config.yaml
num_hidden_layers: 9
num_attention_heads: 2
num_key_value_heads: 2
intermediate_size: 768
bias: "none"
tie_word_embeddings: false
parallel_block: false
init: "normal"
init_std_o: 0.0439
learning_rate: 0.0067
beta1: 0.95
weight_decay: 0.038
lr_head: 0.00633
max_grad_norm: 0.5
max_steps: 5156
Each number is 500 + 40 x the weight over its row's rms, rounded and kept within 0 to 999. Layers, rows and columns count from 0. Numbers have three digits each. The size before them is the row's rms in percent of the matrix's.

# layer 2 attention query, 128x128, rms 0.203, rows 71-81, columns 0-127
095:490517513456473378446505539496560456517534484522544473493527506471519421544495465495482586521507467493449505532470507541475504496548485474479482557459491502513523519491588541489554526525569492557513516494556484511443517479553549483521479488540489568554475592526486425503544497478491519584493447444498545501508497398541480537573495437567477510477577482501504511471512507545445449448591
075:490503444486465541552480547402506536490416478517565477493450485454527506484531531475505482495500489499463451520505555516442505561518533497576591417514465463573500533514459478491448527591480527477489424482559500435489451519415521580553491538549533446481451493516553466469417547444506471505429496459466494503517458535474477488573474479454438459492441492496506497479467542480517518477470
080:625508527533516469510487444464500555440533478508411505517609493520495570486425477515536469468468557522490458463527486504488481474458492521481470561532432526528523492502510533531504469463533486442481485512591495505508507485471527513529550474422510491400537433521536529576537546481492460544463539518506480506524487478496468511402557466536562560511479430496573508454429489527472498490462
085:534484512491507475502535520509511552488527484478485522466474496588547533503454543540511431440530561529527490495544469516471499485483567466506535511483576461428477530541508471510554483442486452488503501458441471545515512520400574487516489456537490471557499502484471515441483594491518539506520543516509524535569475512454467491583427466444485480451620556426484505544552445588474469469547
097:458495516533455437468535476512517522596477485517462580491507479485499474452499518489482428574501537516459536459546498522549501457468494513519569509476507500507536468534458455489528523548503530432538482487585544552500400443458465517549464528519409538503408509492503478470422515552510510526470525436611562463523442498537487483562501484482463467538470531422492557470530496536535461466463
087:545456543501592515461564561486456501528487480441506521512474518531501533512507589500485432528514413500568554478479468519530541481429463440479447491445563482427493507478516454529436532540484541466489532472428562491534539525461408462532516454543458534506532480432497549606463490520487547496504556486472490484547482451486496508505563475517612491508483474483540435503524474517525530520533
086:530496542438491461438449567600539558452483495528453494517476480540496454494482485521483464532526541449462602419557474480453517500566528508481500508527552539481507493579438557425498506425553554543539427521442551537488529527558495474465513497469550570526501522480470532559502485546480519426527569468466490496525501516516495530538508509444480523477479563501489491424453575529467486496471
096:491584453485506490554516533538534557441479510578474484557493437423567446505488461476430525488540515500524461410573491457483546481507491508548555544523445461574533495595518432519467544536595540493559527505464438487516464457528503511514530506504489497498508559464514408529492516485431438513463497511511491541577489580490459497480471478500435502499534462524547478489521443475487511539485
098:478521511433494561489551523468434446506533498526609585484528496452552499490487508533560443480517583557458537478533516495544525456488432503470475498590489567565468574455534461525497497561539518450500514550558455492563489466473500484515494502501479499480502501514476449494496552438503524440537553508533423483477579543487477507462537397488460494454481482451459428540492507489507554468542
080:486500545500508550480499488441491521485468516518556512479518460554544501488549446494444500516495459510459528513510494573485525510505443476575517541548587480540517539468500483459528507561542506637415549433525457486488568470514501486537531487550481554486538520469489400487480490441566474579455466445503482499491475468480522455488523483571517394550521440471514478556567494502501479492574
074:447564571540528531438462528394451532554452490508546499525464547551477492514485541509507514491500531392582489435450463518421482447511496539422469525465540517539521412518464511534429489523480500481517485486492477511465476512490497553563510529480585509483424508535519532494473487519499540455499490446530580522369457462468489508460514510537509488487505472489483555521466502476538491525571
# layer 2 attention key, 128x128, rms 0.206, rows 71-81, columns 0-127
102:428414484452551498484499498546488569477495497454574548505446485544503516540467558510447473523572517567471498500501510474485527467562438507466476588512503501474524507474516412515534448490451508462482490497447469517483452423459554526522500538487546534454547545518475585459528486591490495558521516565479553455483537534503509545543536573467468539487510508489478406467476541458492554504417
083:500542464529449497526496511445508432461430424496489438420441546456496515513464453498513568529479491525466495502526437496506494502512468528549504456536503515450544499451494439492506595514408443445536454490474497531538520529494523505495523473487526513531566507551489534449558530410510559528476460476532572538517534559528484507486437453567505462504488487474429545447586504574540494441560
086:511586508535542535528482511495508502550428556436500444497542564445533558459456490506596502497460519437490546499460555479518551461528549522390536495548504448481554498548526544533495551571521556526514573478524504508502585468585462487509533513483485543533479526469483526474468538480527436492488528542523555523496436477458435514484570507487535493438453522506481520583486525555525530482450
093:564482530593522411493549437560545552477517494509495436467493468565478490471465522519545425486437487437522441497558493488532516432539586456542486551557433503482559511538519516509526496527526540506486462505543536499485538514468468409611479416497472461539482538490483504462540534495539549548482459473563495459432501497466554523510537513494468508502559500525563437501528475481455525487500
100:493511465548505464534416478537415523399487552458552508494516501504485484417379466456545500476534490529527497464508491522493470537428493565498489456492537444506419509510539531520527440492562554498425480503447597485396456471496522465566493537510495552594483500509509474533494472512524558491524478457511521539432544460484438526488481462541522511455484505509445460456521491519507499457523
098:485495556478516443472457549466522563501558571539516551551529453549518495473439470489461576448477422496522450570512431503518488531519551508493437444413550446498496492533510488509549507513530558510473521476533544555495503430584441467472525464443539517516509449571483425488441502460494475463487497488547471489536411537491490530511492482575478537437477461558493510492556503456457496568510
094:479490503470476507456557600525493485508495425502457498525455465467495523479447546491580412410473475541479482479546462466481459618504481458503535461401495478471529550503510533515487490533518495502513495574565534450517467495508531609499539488448473463519512498517457461453464465542561518528548532525435482510481566443443478484520460497503465483554490471468466500502574463487501401493462
096:495462487449482545451440477502488574526500456528483452491470521415508484458444447519544598545490441487450534436487488462515472532538555459510559492475575494495468505503553580463468513548426420508481440518561531546440521511430499510547456518543495470541540538494487473459571491532543425479519486498458474440495529481498462474424481499515508537427446485517481486524436506580543522464506
091:459501481443456573495470416493376554549504533514497523521455510484507470522487537483453564488504496547435488486523461514501449449510514487510491454476530488484561500498493495530442574386507518415464473509545483511488480546575513485567496516513540517562486486444478525518481561496500450451530445430449467553555494467517534552492513466533474529537503595551455507460444571505504437470467
090:438490467449497568495500484463492536506456522479565463420496541573525495471533492505471498512533542552575404562549469495562443464488492482508503481571446595514434471545571530557558480479461509505473546456533434546448514494539521488474459443473526485452451485527505497481520466490483495543508487519532570525574514532558532453495550605452546526473478480444491488499502526481442568505482
092:555508496561409518472490490503520482487566486440567558520545520475524482567522466484494470483478461429479544581498487436484624416490534474471519495595532474471519494506513425488479474480543512482512485446503463471476560527575464471450553533452462518490511506531436509523414414504493510480492553454540477454477478494452470538471511535484494466500458558445471543453546444487448506459523